Each number is 128 + 24 x the weight over its row's rms, rounded and kept within 0 to 255. Layers, rows and columns count from 0. Numbers have three digits each. The size before them is the row's rms in percent of the matrix's.

# layer 6 MLP down, 160x640, rms 0.0399, rows 0-159, columns 320-399
108:120151108125141113124090128106119127150126110085140110157167128108148163146118102120152143153141142145125179124171141129106154147187161161117160115126127110126107146118118160106120124144124160154136095179116154096124136171156124143128146138
099:142159140142134168159112162126118150181107178137119111147105153160161132155144087099111133152146115114085138162123130128134100147118098111137156130131125160126101130135102149150102147139137131148156125159162131156138167122097144120124142106
092:084139118142144165134133071174102133093119125100108142090119103133163099115079112179143130171114128132099140126120104095127105090058153097144139149129139138131145148094107114128101137165113094103114180112123141098177147133089111123126126094
096:143088155107148179125092162102118154106115107115179116135169137196086142148120131129105165138105139127134136147110144131108128126144123173141158141153128122129115132135142096143113144117110131144106153139135132127100133130139114133108163109
105:136118111113132099123099090110073126143073123106120142162128146111082100148067113129138115118142081088153128102098125108097105054122094107159079097062122110128125165138106096123100167105117114167153139126150142128151128091093121107150115132
097:069136109144100104150119090105134158135139121149169122088161157131117127149129093123149153131093094136133102088104118136158107123149125169166146149135151133129106142115099129106137125107117125117128122144179115115081120135174104148156138153
098:121108115144120172159183094101135135162137099124134146127114122156098163153158097092132114182134158111147103152175102137151159148133160099130073131140140121122101151152161105152120158190115146141122152101145146148137118150169133131126161122
095:172162123143155144102123188090081150126159152171146127077134126122211149155132137158150114126137113128158131171175117113154104125156131157147128119110103132128139142151099089146153122132160151121093086090115141169171154142119145140127147128
093:089098093162101124124127126142128149110132105149127125122123114112121167127109157201118118132114130131107158141104165122127122130087131185093173097125135112131113113083110140108128129146101090127105127120080131139120136150093104087103123128
094:102113138131106101082140145159074149094142131135111144147122124133147131084116110125098110132086107144143138145105142146137062125124125076083123124126148107126124140098140120136143135160078142110140161118124125120134140105146132114137097139
098:099165128085139142118144149091141102147122117082100149088121139122196135170127157168133134139134081146104077158118146131111097119164080116164132141101146123131135168106144167128134124130109127120113144149112082092128118134120130070132145091
101:115096127137112120096145111110127110141141112111150117101106079128124185164124125126128167082124117115157108138145126122180129134157164108140101092126149165127140132106115107096140118139145143174149093143088153120134121138095120154087148099
095:107151090143117147115126101185169115061116125127109153122176156099175105119111118132133124153107114110104126131136154131105083128124133110099176156173167094127086153161135158143072144077146094108124128086126167138095149105156160119116122152
105:190130136107101100163106159144129123139149144102138135126139123090146121100113104136114098149107165159182088143116102093083144077121102115145101138196109123121142163100133110122138092144164076097142082117121144107120125099157127130138093178
091:143115103100117120140107099152109095134132079127123110108095126102142126131138132081120114113150127147173114133134112136099109136142098147122159120127108101124117108107147140108155111106140157166107130126099111128139133156105144147117116062
094:141166107149096148103118141166132168126188164119168164150120115120125173113118169108110111151098114145138144111158130092105150097138107135141108161126129095125098107172126128178157143126114129157130158089101145160092097118124105114052143150
101:141099087159114150150088169089122118148118133087154085150119111153143111163124109088121161147157169125107165168131167146135168157091128097132140120149138152127107118136158118150118105125161136174107120153153151173120147140114133155102180133
099:169101148153093112120099117121152112134111115110164129115120089123085112174145118148164114132144122111156131153136118119118156134075150120182066145106135089134157086098132156117101110104137122096132109123093109126143131139177090107117136154
104:099150115149134098124127126123143120124100124078104143131146112164086140125155127113121112144106135087140116112121119119113146120116110111088119132131110140129130145146078165139115109136104104130085148127103176142097153120072121105111138119
079:161159149122125120099133133116144121172150078108142118125129094130131173138158140093130164102152148120169122137164113129145106149136126133166132157124161120137132113158086119156104096093163151134168081148105103113101154179086137127104105174
102:157130118108132150115066111151178132106162134133133103128177176142138110123064112124130156112080101107155102149165098169120129130145154135104122109164152140130152129126149158113112143138150130144145136093116138166088139154128131144123136180
098:163131127133130087101111164131112143163085118138178122148156102154156155100124134112161090108160156105201132116125144141144104104112130116142131106159129138126137156078111115128144140086132129117151100128130133137158106132116170107138102129
104:132096102123124144126135155142115139124102141103163144150145133161125131128131075120147158100125164119175108161140168115085157127108127153117126176123135138128149119149091131156126118135146096191118179125105146109155105136104126133176140120
090:140109102117160134160134136166115188073134163158151106144108143115124143133150130148098131100137148115142151095111110146139095093121100111121143132125135141131079142112147121108138119156093097089110141101128107117143120130131102109084119124
102:111147130130144132110121127127102134117098112118102106110120151066117090141149111073134145125100124128131119083100111139094113117161104124096145144134104151127116136139135130126127136129095132117125151119114128103102148101106107099128145119
099:147160145135144138086133102117097161126131105146086124105119134145091115075138118154182109202102129093119127097107166110091118127116099093098108127144130108133151160131142103109112151094102121103085130078088143122137130100161072130114107135
091:120199124110144124129130157110085111169104137143093159139099123140114132073118115150200117102145119144104129105136133139062100165114136130089106132150090114125125144108141079101122154146129099130147101108141140142105130131101127097133081100
103:131098141194166123112147160126093113138108106137063158066130096148148123100175129124134140135147079128126136131128143121146190166157147095111153134131157117122151123139119115185111112136127105120083142121098135107139106136123093114151121089
105:111116098172119130103158127144116106181144151089131135085131086115156142134158148162171152150135136125122138123120107137105121104118141100093149127120132112127139127124118151169151106099087170143126150140142153114131114114158093152112134095
093:117154088107149133134097125161164149107136108129161079142141120144082114159152076131154170128142113154099155131117119104154112073158121142113132090147138123131110101168153150160154143162147152144106121147146111140175120125092185182116127159
099:129107094151126138192137121139162135156104157131156130174147156122119165162161132111133146139124166154139144150143113154126073152141148132132145132153172128131128084139123139156116120137139154130159146186101125072121068150111161156142150136
101:113147138167111137128112111081123139132184138124158069132097149141140154175120110116106158106077086102167124140143127115155092149173159174155120121156112148131133145116160090098132115140166148126143088137135144128145103166135109145138109113
110:157135130088118122161103157146121179098174085125168160117118143110160144154163131142107130155143099120121171139144112149094104124124140118169114109156152143124168150143124140140153104162119137154138114170096153112141129156158116153142118153
111:134124110107125109156131113109099145141114147157115136142134132063126130095125108123122105143147111101116147187121099115102126155066128112081087133140099061131109135127082135134135154121116088089140099117114135109132136105088143122114110149
102:098137134108131107143101114115166145145165112121127100097094136097156167116136146135139108098155121104167125138155138092111179142129117154139123098166078152130120138082142097109104114146151134109113141076109142160127185158097120108135133142
104:120165113088128145116126100161094120098079110148086163116132102105106133124089167164169116163121136147120125153131129130113133141116079130145149070126125168130116147108075101073143144126115152149128088124133160130150160143141143106103161116
100:124065131130127110136142163163108168130106158083116125154132147082097118117151116096135117137144158119117086094103070142127155117116135115102133165148086147124093161105115122144110140120141132120116145113114115135132135124125111121137116088
099:121113120161108133122138133138113134099118151156118130169123145075098096129099127152134121115135090102128162142117155150161093133100113111086132087072081109121077125107105083082135138153168113158092133122116112123132119100096073168140138095
098:136110141146146117117105132130133164128175117111149121151144100121118118112099085125113136124126106104109135119114123140129108135158113124126154104107139095124153129080143138127121162195125132116116151107121158056153104132100161127090121115
100:130156152110137126151112117133086149086118143147138133090124155155142123113085122101143103119150106174136130130117141123084143118104136152115110104173096145123168121150168139146140144098139124121176119132135143152102128142119151115119170097
099:152080142123102143105120121100144092165110105118122136100132135110126114110126159116135137085139121154132094145125114141121130118150095127115126136124162133127147117122121088129109103097115168167094098095118148125115115144112152093129107139
097:126078093174080143126116117078108126123128108116105104125113086134127096099105110090087132119127121141116152100118146061079121137157123115138119144101154122130171079138141121066147146107129106122108132084136105142140123089140114142130120143
100:116174125104143125104100114144096154107130107133088153162136125126128109135139091159085089172130155111122133068129104111112055114108112155128146127102116076123128076139104141096072126154161108141104104123106144108124081139148115146119093072
102:096156139102182104114155124145097111102144102149132125107136140176139162112088150119100090157077158119138093133129156162141126148104122131105119116128103131123145135164175169124145160125075128131140146120132151149129090124152106145129090112
101:133136147177157131113118122138141135101131102144116136129142128154142131115110122115134102088099135103119113088091155114121105185101147123076139155163092141132145154137160119129124108155132121117110148141131109084181095105162147074152130173
094:133103134076158165158127136181151139092136143160120190072145097107147110134083165138162135089121132093084139175108146152143155102121118121114106153108119161129131132134124106139135172129130134138121144113091151167164148062141133182111137154
098:116132104098136164138159179106140158126151125125149125127106079097132091101158135127137150122106121123130197076134077121116122137130130154154128086115135135123120092127110141128134150112125143146155124106134130132072125145110082139110115153
100:159130126139138150127173087098157140133126136126121149119143085128107161145136144148102174111114111103157088179135141127180155151168126106151112187103120120130133170112116115123126125140164120137153098145116139120138099131105114181109106118
098:122127156176107116105161126097139137157120128114084120121095131083139117122134169088090127124146095139111080106158096113142101105129115118095137161090076115127123109136145152165110162125156109111124122128159131107141106120105113150119119075
095:132106129068117112134114102170122142144140162121147140133132158120148132109139115080136119156156138087194124081127154137115108130114148119138161131126169209124142135123116148105131092107125125146128137148132121091127159146101106148084151109
094:140125127102114141122135101155119048125085154107100132139105151123123101127104104114114153076118151091114126145133123145123140136114121092141124152105133102133164149094092104130152139160121130092138140113134088133164157112121136155137129090
099:117086165100146147119162120113099140172147130063128126127158099102151100094146105126103118123143092115162095113144129153118165095110136108091111124127176129130135123100103116137157137121115100125097130143132119099108080092156074199118105084
102:147108129170134122124111131106133135129162135139117135103091086142175118144144091158157093115125038177160158116100099133143196107120131130171134118081129105129097111143114129137130122070142065134129098079119123124143174121138138140125136122
098:134120120140130080095177150131162147148124110125133147135075133126106179124132181097138112090092147138162129110133207080129131138114077106125108124147145085117161106092168103133149115113107136103106102133114065139152133136088134140143096109
103:156149113158118127117121127157124141080146125171103167146116107133131106127104144126155095122104136153100109083120220109135107144171141117140116147130084113132127128171128143152127151158132157130135125109145157107140078135150148125147139158
096:137148092116110108133133116097151140177137114109096121131147127128126153116122129141119102118159143085088145107139130175155118130157154102119112142070109100134120168122108148085140096150134117170113136076140162160117152102126139137098123116
099:086080107136127153126121129167123140101155124143109163144134098114124139107096135121134097140102111128131137151072138100190117134132169118105132170082115099127095097131132119122136114142090132126104160097161085102100118070147112129143140086
094:165079140149176161181134108111125122114117081122139146120083179120120117133088146118143124120129102087137121149172114171124113119142129148128114146132090145132117130131150149126147137129150139068144170136136129107148121161167165102120125161
097:108122142119122130117141120119146172157070117153180110132138109135126148071128119109146130117128143121133154150076106104083168130130155151100158162133129103124119144132093137162078162141112102115139119146136103134137138114150144148104102118
103:165146146149144115137151111172145110125082145137098140173187140122103143108084119131109147128172144103113117149137113155119125152147133168119139068112135103127142120134126147113111108142103098114101131153125158102104151158085156098114139136
103:120150161093098112135138138097159083101193156081115146087098096140121169139107142083124142094083098113098131164104112139142094160129119123108098061163138159130150127097135132127173123162134121095156116102132144096116126117088059117161103169
109:138148141161132149114166136105092145151134139137122127172167144129150142148139120151138100121137127159126167138101095126111139121120123141139132119130115106123158116142129155112098097162165120150120104139161129156129114116143161112145115156
096:165167139147125177121139136152156132095111090107155146132137114139121129170142131133158103107132144121133146115145144178151121154083124127187152125174147144125128145126124106124127129145110151133140156103110128123150093109142155150160082175
099:122124177125154137119142118113100197157150135155145140134133157155141148131131144154121162183113119146074147146089115087178171101114137135100105095129126144132105122164127109177126152199080136152124153198136102147142066100148125147111169112
099:129120133119134168152112116130148117084152149151152115161138138115125139132147094094138109124108144151130126107138134101193149154146192122167148151184111126127108161163129095098115164136136087139154137102147118115119123143108104114115118150
096:117097122155162134115108135170121113163089142152104126145096101153123085125107129145109140165137129123141141121099142172153128127106134138140134125120145120123127120150133092111142109120117122130084115136191177132120157121086131112113112108
096:125122124112147113111167158110114119114145148078124151065073153133131108180166104092138142123151124142121098140146109115142139125113154120127197128139177125124142147111138157115141136123142169150154106130141096128113154159110094141153119144
110:146147164157126125149144139105160097128132152143164132149124142129155139144151150124122107150144175146153141136162143130153188109115073190130137139124123103129162108131164152103154102085174133161123123102147146117133109146136158149135111144
121:135130128100177137141142123156143118125131156139182113151112162151120170168131172122126148109133115088139089145192130112164161116123154162150124159108153141138122156123094154131158169128154131114152140135113127071126095144086131072151141128
104:114136086098155083094118109103097092125160095108135121137136129095116129100185108153099101098179165101071095123117151166154118127118124115128128088166118133124130141096124125098090107140119112135153128112096152138089099140123095129085121127
097:146108118132114109138117133159121127104168110136113123163090088135148125125119157140140096151111128147150157119124133122121130127156101173158128162125101147128138129151089126118107138138161110116120113140121106196144138148131107169107164090
107:116172138126158118183159129160125178166116123163140103111133155152137110137124135131151124160132209136139154147138171137107120161164078145177144152140128140130156163152153162125077142120077195144113131158130097134111124116165182134128171138
103:167128140166144135149136124114130142156128155139111119140134158142123122141108151134107136100110112096127159155121112168120136121119103123171146126090105091129120140133136144138160114071136136100191155140147096142151134171128114097136123159
096:129145126153134111187125117108135139112107118129137099151118130118091146186134089136076128147092099130130068160138088127097093170130147114129086175145140129126144161090138106135100122131139151129174123178127121162079076102057133113174109130
108:158125124130159136121146148122168114138102062153113132145140107130056115136154140117122127134113183129119130131125117120123110130139120090154172143175147196130132103177118111141167129165117130068142170107106114088085152124124116114123117127
099:113159122120135179121185086114168103157158128138126098156145152174146124124122134170174124104119137090103067071087138151110144081124128129117160140125136151125103128142097098101176128145119120119100171137109129104160140105136145127141116128
101:130145134145137123098096100112159131130119153127122112090120170142134120157128125116108167183131138217148107168137111100114106148152152116157125176102188097129167160133130111112114137158115142156129107128133125121109156092128145122157115127
100:147131133098114129127112073113122172156158153149168140104169140175130194099124126124128109143150152128166138124138099139137143125110148126157111114151159088122129106144125121171134117177163151120176120154129101110129124092160177160135142189
099:131168120128108153144113089117148132139141141159137152133094166120122177111155116158094111071112145102158128125101116138125157115145149102132121134091132154128094149112142118136124122126160119117134108151175088134140089121131124108095086146
101:050157147165141148145150123122082126114129127090137091109169119143089127147101105160106120139160141159120107179055102160126110127138161147127156118101109123134106111119116128153149122119104101108111164129148132128147164133131117152127138161
106:119145144118154160126133132104144131136121120137095146173135142140158080178125095174150153100162142097147107106106137075142137147141097114168113149127113125125132165167074128100169084098155124160112096146152116164150155091118113129134160107
097:139117122134116142164160159140150115151103125129126146091111122123127164115199125100102128163123154146146120118118136157097097094159157116112144149132172168132111120175127121119101146102145098134160138146133194123104139129159125178160120098
098:133113160141131163137088109144165166135176071137135134160170155133166141097146062144116114150149106160141142077106127144145113118095157167096127102125163143129142120174186146131171164164119139113153106109156169103074168116125105156114111145
096:138141154126153107122147134151113119078113097119116133122147127131083158094135128139127119130131148130132098127129117105177179093115146141131119104132094171130108121093086164108143114105110101092102123133161085135097157166125147117139071073
102:079160109115125153148147074115111138157120132141078140179101145096173133147139060090133159124148128156156136108119128108130126157108107120135113112140138164126115114102164128125133156167152137181119117130164112122120129097126130143170131124
099:136110184121130144127143113135176130135109156134131103144114114096176147165097164134135099143135137137140093091145119114137151186158074111125140146151155135133112111123139113110109169123153137146109171158129127116081119089158104111134106154
097:127106101100101119091143105157124146142137126139129123156149108127090101135127160147109080147168142121118107114101146155121139089152108158131125081143154112124148127156149134137145096124121136140114148133138133113181115127134110103156089115
100:067134083111140118144133184122168096131116133154140133140110143150117114131099128105104125149153135185142191161164157131199101087125139120132131134115144115125117126139109152117107099125103133134096151154173142114099095143125150120115150142
098:112146129112116107162104099134146099160081108072110134145139150125101106086159107138151123135125144182148156112098141136137173141120144153099130146105108185127128081175107158155100131127110172161104114130139100143185118146105140116112171093
108:118145131155109154127132136125094148141116149142100110113121139147125106123146126163096166157116105151103133149163108146178136123099154122108116153119175143129120171103073148111123131168135118138150096148145123160137155144108131118099126128
098:119096136124109115141095157133151091140124131129101157091129129118101081111107081139098126125107133123090153137150146127139155107129139171144125129065161127131161104116140105154087140136141154096158176099111132120102134136148141134147130165
100:119114118124132168121122146165159100150132169102117130132112112166151092110117121128155106110106156128063121143113145138125129173102122116072117131102089156129106117159127150134138161098158128171138139134111111124120102107095128139153114121
101:082133150129131092116135135180178123103133137130115143156098168176131088116127108108094149104099129124116131148125125145090126085138101159108137095134096180132125123143198105136140126139146120123117122094149140147142134112151070166155132101
107:136148125108123172110136123118166107157102137129117125121084125120131091145122141124120169062093148145089125106152151146147147140165119133113128124140167122134145108127115106114171075114133167092097135126125169123109139145121120148084166155
096:135133098135120091152145105127138120126099101100106111121129140103159149163074130109081140102094126146135124116089128133147150150086124108131100106062145151124151103133096119117112123178144128124118129115117160137100148128111144092137126114
098:156133167134114124077096149144096153123170098157104112081099153108131131146168143114139123109152124108123118112129135107124150131126121138142150093121110112124121157179137137131151136128102155117117130158129104144148114119192132139104107075
100:131158152117103116103148147142135142142129131111138091146184125162086116102109131154157123114147175163125136161099123109162136126116105100121138140116115128128158120131203112103128113085078134146110118084128118155184134150078185076118134132
099:120121140119127109119112147125098140163077141111103124111119102115122114118083118153164134159182118117105123124151115145136109103168135099117076114117135150130116115100157111142092129135086144181156137151108124115115170097126133109159151123
095:142156135098130139113114096076128140162118148139144149125167147126135137108126128087134120127127128159106126121152114173165157135135093118114093125153123106124124097095157118098113119150119147125174106122103117135154106142146152128159132117
102:138136152107094097121154109156133155094157112114115141117165154110150095160114106106154107127139173163135127158136150087107141132136115112134134146146094104123078145120167110091133105114104156110097140108139145184136118128152119126132126154
100:093126155106154149146152162136178122102115167115148093133158129125132131142147150153148189130098119149115110085157130152158148076112119127132147110126117139135131129153134157105140113141172155170110135112085116129109140123112139106151136131
097:119118089074105087109119174168104109107145127080126134123148174138090064129108153094117121095134131133115107131110162104134125133123134104179118130138120143124128095142107115165167111134173144114129101095151102128139110126137113121111153135
098:135160104132164114152076098136099075118127147171143153141171144115119079138097146107149120114139116124136126120108168129137143109156124131163123133127106113131124099110119137179133179086128128124135134108163149138099174134100136153152156152
100:122143115125146137150093155113115112118160104165105195157164096115101101151147117126115159138115093116177125103131131116139133135111126116138119130152128116132116144164138132149154141132122137121127124171130137159133130140132139136137113119
100:095129170106164113151115124150130101105143125147134097130163197131081163088138146131092139161190165165133118144133093133099117136112097099117153141153145153124107154093151132114132114095098138134092139152156123149127152113162139133108112163
108:102115128101117098166107124143114079135097163135121134104142116128137131126094149098123106136161108100101116129119115137149135111110143134131107136126086139123119101095140101105116147139131137067094144135120090147149117149087117149124131078
102:127152114119152127135126169125140149087166140096115150142104096134105123153137156114086089104142135110112107132122153133101132132132176147121183121107086145136132054071163119146140173157102095139092089122104054088166127147119137162146122106
099:129110156138121105095117097104093131166114093067127086149138099108133152147125129118133128106111123131092151106183183106153110140167155131146107060094096098130128122138108176114140117105086138110135104138101134146135143133154158141142168153
096:160145057156102146090156140113130175116139115151122154158104132150118107130164170135151113131108150130142125120117143181131152148127094164160090135101148092126150086116140131136137128166135152171147158112112126113109154122107136109127117125
094:109093130112151130115147092141129084132114125134116136159091159127141104169133138080096151123154139143121087106147100130125099185171166118140185127127173125127150100113136156122140111122141130108144098131110093089114109153139146124165117081
098:112128092152095150118169094146106123106057184098093122113112106118166110170108098178177190121133143124148154139097203098064113110105120142121131121136145113129144099117171119091140124118101130148113110133088125172096153150135122138198156155
094:138067081131088117108122158145136109162076115047144105129105101115126167080099110146153121101148141138100127108159119106128131124133164127127127132197151097133086154124105116111138115094124156121096155133136123106109128129095109130116116121
100:069155118127129133137110163145110134070121101109077126106099138129166121115125129086125127099128136114122137154166117114165132084170129113127136144112124119129123130111116123148162124108136127099138109123151136122103140122103131100091136110
103:145132145152113095123152139109150139116124137122118153120165103149103118126112164126106111129117139135098144120121098145125144090122081132145087124067141112134111176151104140155099104098117040117124192114122106154161161162101153119085143197
100:125100118127161152144154147122114148115121131176129137119101096104100091120140138146150130120136140118119125145103110170130122156137122080116120177157112155131098106141164098157122135095097109145105161110105117124104127117104152103136174138
097:119115146166140135128158131138120153160098077127125163119137130167155114113134120153124108139142114168144114115129166094122155140154135145110180119101139114130131148135100094138162147120123158121152142124149166125141159149114119154137163107
096:144141106122117099152120111173147137114111105108125103132088130083093131138146139112095104103147131155095115140101088178059115121124161107127069100122100127129089151095130125103105169105128148114140153181098128134145097152147096136166103154
100:157139158131104119102099120101125083131117143133132105138121121141101122129080116134139131161139079133110111121130125114130154153133177128140196113143094155128141110126129120183176151123100149141176113131160152123142115122123109072092129104
106:157129133133134105109129129124137124141163104110139078146099099123095121140110118127128127113159136124099180171167150143153124151138129105127096095163153097124138148127095142141106125128134149136117147141122151103164129105134106151166134111
094:152138126122157138123161133150111131117133120111133120072101129146106115110160150136119119103150089092128125128087089159147131122076115150107151174153097121131131126138124134100130138127083122172126130123104192144154107169141132139149116120
095:129155113127106152107137110102130066149151124152110095127142142124151126128136125137102116113110119130129152125161086138154152101195140084130149134102114171120156120147151125130126142157105109143141155186150125124179107158133111119134124151
101:121099114129125101142120095129120110106138102151134148088141117109088141107073128103101112089127122142121111151104106105139121111086142066133084153115105129129115116125156125096130139102145109113103118078098147118157134082119138138110095112
097:132162150099103109137132138158112153094134163115134138106156114156103099118184102122158148154156138122147153153151158143114154138132149147118068148158141135131123145114153142156114151119123128124152178129116158146114150138124104113129189141
100:138109097134113080146109131136143105095112169115124156122119077128178122148168125091125131139137088147137116160114114122092137134082113131112144123115131162124116136144193106124117118132129144132108118143116161164120126085106141106120083073
108:127145161149145117133121150113196157129113160160135185137120108137148100151150164131126122079107064128127157107131130165118120095126125157178121146105084071127157140117098094148127102121131170124147086172135114156119118139089097120087151143
099:126098143105157149158092175144162115153149165161179130139119154116130140110200166128141128141098103134150145127142148147109137127162121113170095111113121139127102117154104167127170089104139100133153087122139135118126133149103118155146130159
095:160120110184106108111107095106149098108148124142133067098129097104084098094137151123117092106104138152156081108125127119081141108132131130113120123128084122123131137121136106155085086102102118096135124038109108184099095124141148110165122158
097:153135148131130121135124157125088123122138134149122133095129130153088086131122139137099166145096103111143133097144112097133137174098110121125104058198176177125120143113153100095118171141143110099127150100103102129101122111145157127156119126
103:198143119111127082121091156146093116155106146083111129146115115134124136141135137134147156156127140128127131142139095146147082119104100145137166116144147154125145133148070104117147138148136142100153126174079125110150154171137129114116104118
105:150141174133133157122105114097102103130143147135160137139100111129110176141116113133155143168123178119135122139152109119143142153088096158134112093165123070125149102101141145095186105106157144110120141136158153121144182119139129132117153132
101:093105141114097134093152127079119139116127147164167095131145097121136132114137121145111122134139109115092140107119141144099104120143132119130126152118138141131131153118146148115088092123118143158108147078110106149131114142094108099111132098
106:062114119084139146135111145110089133150194128112140114123109132125098168120170167155153142113130101112104116107134143126115113068103133109128097127128125172123111105161117149089118130113176128177079132144123112154130161127140146133119126121
102:136070110134166099136149121108135095109114088112131150137134131133112146129107105110117108127180112110146130112146138069121159094097133105089094160090128147123118113087126102150095099111152077110152137117104075115137146087091107149137090167
109:095135094128128151155142113119150126099116099104167114156136134111101174095102108105113100106110151132125162079131152101114139127114126125099119142092128120127130094136129117127088105113100148149121117163116082112134116114094122162145109101
103:119105114181131099146162145142106107152140114136135100156172151101147147137090154121110134111094149118096151156111135126145090141156151156117186150136143098122090114156107118118112116123150153105150137079151139113067135117158137090150136103
098:175142125146128120139180099139142147154123149161146123134141165162127160140172128152133145153115127162119135116167153106108134143135164127157133171112162167131153155143108132101157091124181135168129090135127144128122107105155154147177160153
098:105131145122122176166128103158130118131126107167133099112098099133147103094103071124114129134119128178109089121070107141106146150122137170101114135109135109135085097117148109168118129131136143139130118143161112141091122129205160115142134149
099:116138095131116102125108137100114092130118125115119103157103164108115140116134128128116146152135168075101128150147178136083079109126140112121165100166128179122130180117117112161083148129150134133118198125148127103105186091161153088133101146
102:124176138124105137162115101126126127117087177140146148136183103140140128117141149164131126093125119129149127137147151167135145098107132159131140159114063105128150142128158144148122168102146111127188091153128125116106132125136126115150125187
100:151135155162137141135125099153139116114123149166164123135179133155137144145151129139091141115101135160119110153111119164120150138126114094133108106105113113132166089140144186150115104150164145095136117149137129118129147133099142144155130095
107:104161173133116136124154133151117113127155115150137124116174118124137148090150156200116106148131117095146196141127139137119123145115102137116110109125143088126105147139149135118149106157149130141112078134176148174086159119163196119064101129
106:136143171130180148102077127133152095121140169144101153108149134095163124137106111134080149151123130103095134079156119089131078134160132114149131121112152115135183099118106138137138133126103095141136139144136095137112117125105124121156170106
100:077108138108085105136144135128142106072119125170112102168115129115186078141107109115088107138134148184151152127153092100155119150103104114150141122190123168127161129098117134108111100082119130118157106150153128178118091142162161104112118174
097:089088152082139121121135152085160089127092106102128138114122121104140113137125151130129112115135155161098077120133128123190127085118147134121123078116141136138127150134113096136158150134102133124084093115099127122192115157166125155133141117
097:098126131099135143116083124140124102167113122111096132085109115116130111147112081124146143101142116137121156100138124118132158116172127128128091132182108102126093127130140145115111099115114113132146132145083162117145094129142100098145104135
100:147106132150122111116118166149092141110120119107144140086122127147163111118165130104134147107133153143091120125141109141108147150111144122125119156124135131127115122125167161167134120129159097109131131131146129118127122121145147085097141102
100:099158095132153105132148124096130126114099145156098138106144149153105119147112131149139127135131134116115111123143124139097137121131116150107127164121139154130125140144105095132069144104125120123125091120165142130106137123129110125131111094
105:142116133096114176160135148127144131129121151113148100132144126117132101118132117144148135145120124109149151116107090152103127123154117168096096139111149118131109126162144193124121120158099176132098099179149136134085150119099144112114132129
096:159165142116122123148155125109118130148206132137112102171137109127144144116131152099142123160081153141100139115135124115133132164130155137127114142142121132132141136127151129110083080116130101089121147153138127133081101135124110108171142156
106:105121165098095109089159122155132118104141124132107150127138140106155101135157129152153105152153089126113106128113088088128112144166137147145151131101144131128148085122144108128140123133135079102111120117120111100205125091183140128132139088
100:135072110127122129115122136101137100121130141116120119106118119131115145103125139090147116119132060147111114144104088119140093103112074124117089126107142112128113100135183115136106144148119113115143072119078099110102106112125112138115138108
095:097070100117126125129128145095114117115110124141144140173099164147150102144129159123103123129125112128161130144126138089100155112173058125119112131116074089132091114124122123094108129128110089098087144139155136169162093101158106150107133117
103:150131131102088129110115127070125119122107143167107148088120124119117125129146186163145131125099137092114095125091167110085143156159191095146134110098120127130164128150096137131109109118123095135140126124112093092107149112148110130114133140
105:105120121087136116161087170124108152102186136127128119136124081153110159116168115157122136131164135115174154151153118098129117136119131120152140106140107117128114126127056124140121126149180126139129137145151105103158107141140137151094145154
098:146088139145133106129139191143091086117118143073135154126143107149133142126078156155141147117102139134110121116122145129120111118102146127122163137092158135127139124104118135170122141109107162110203156133148097096154135129214174089134097143
103:164117123135098129113112104128166106099133138139082098093082188121129113130156134138161119178116138142128069165122104095174143153116149133111109110116125125125124142134084165126089127092112148116169133120179175137158164104111134136096183131
105:123128125102101132151136131121141146127127095134130126142102164131125138124082153095170137174122139119130141091121175156145101173100105175101108110133130139124096101137143149078116148121126170105097152123124126162138126165138143108088113134
098:138089133133099133096120104103128168091112124096156123119134132099116151097125126180142106142123122139142148116100102113144121127125121133105176130083138104129124132088094123113180110091137112115124125114109113103095105133111113123134151112
100:123115133143123137114129096128194158186127128167149117167144116148150130112158112151130132156145142052136125091141113103161117151081162126096145165111093100128115091085124072155168100132139126154159147114156123168176137120147140143170140157
096:152109106132157118143096111146086114137093094141159105122128176134108110146098111083105144106148091142103167162116138112172128164118092151129181120136142140129175142134129195141127166135040100119115112157118107105150139168105137160160132133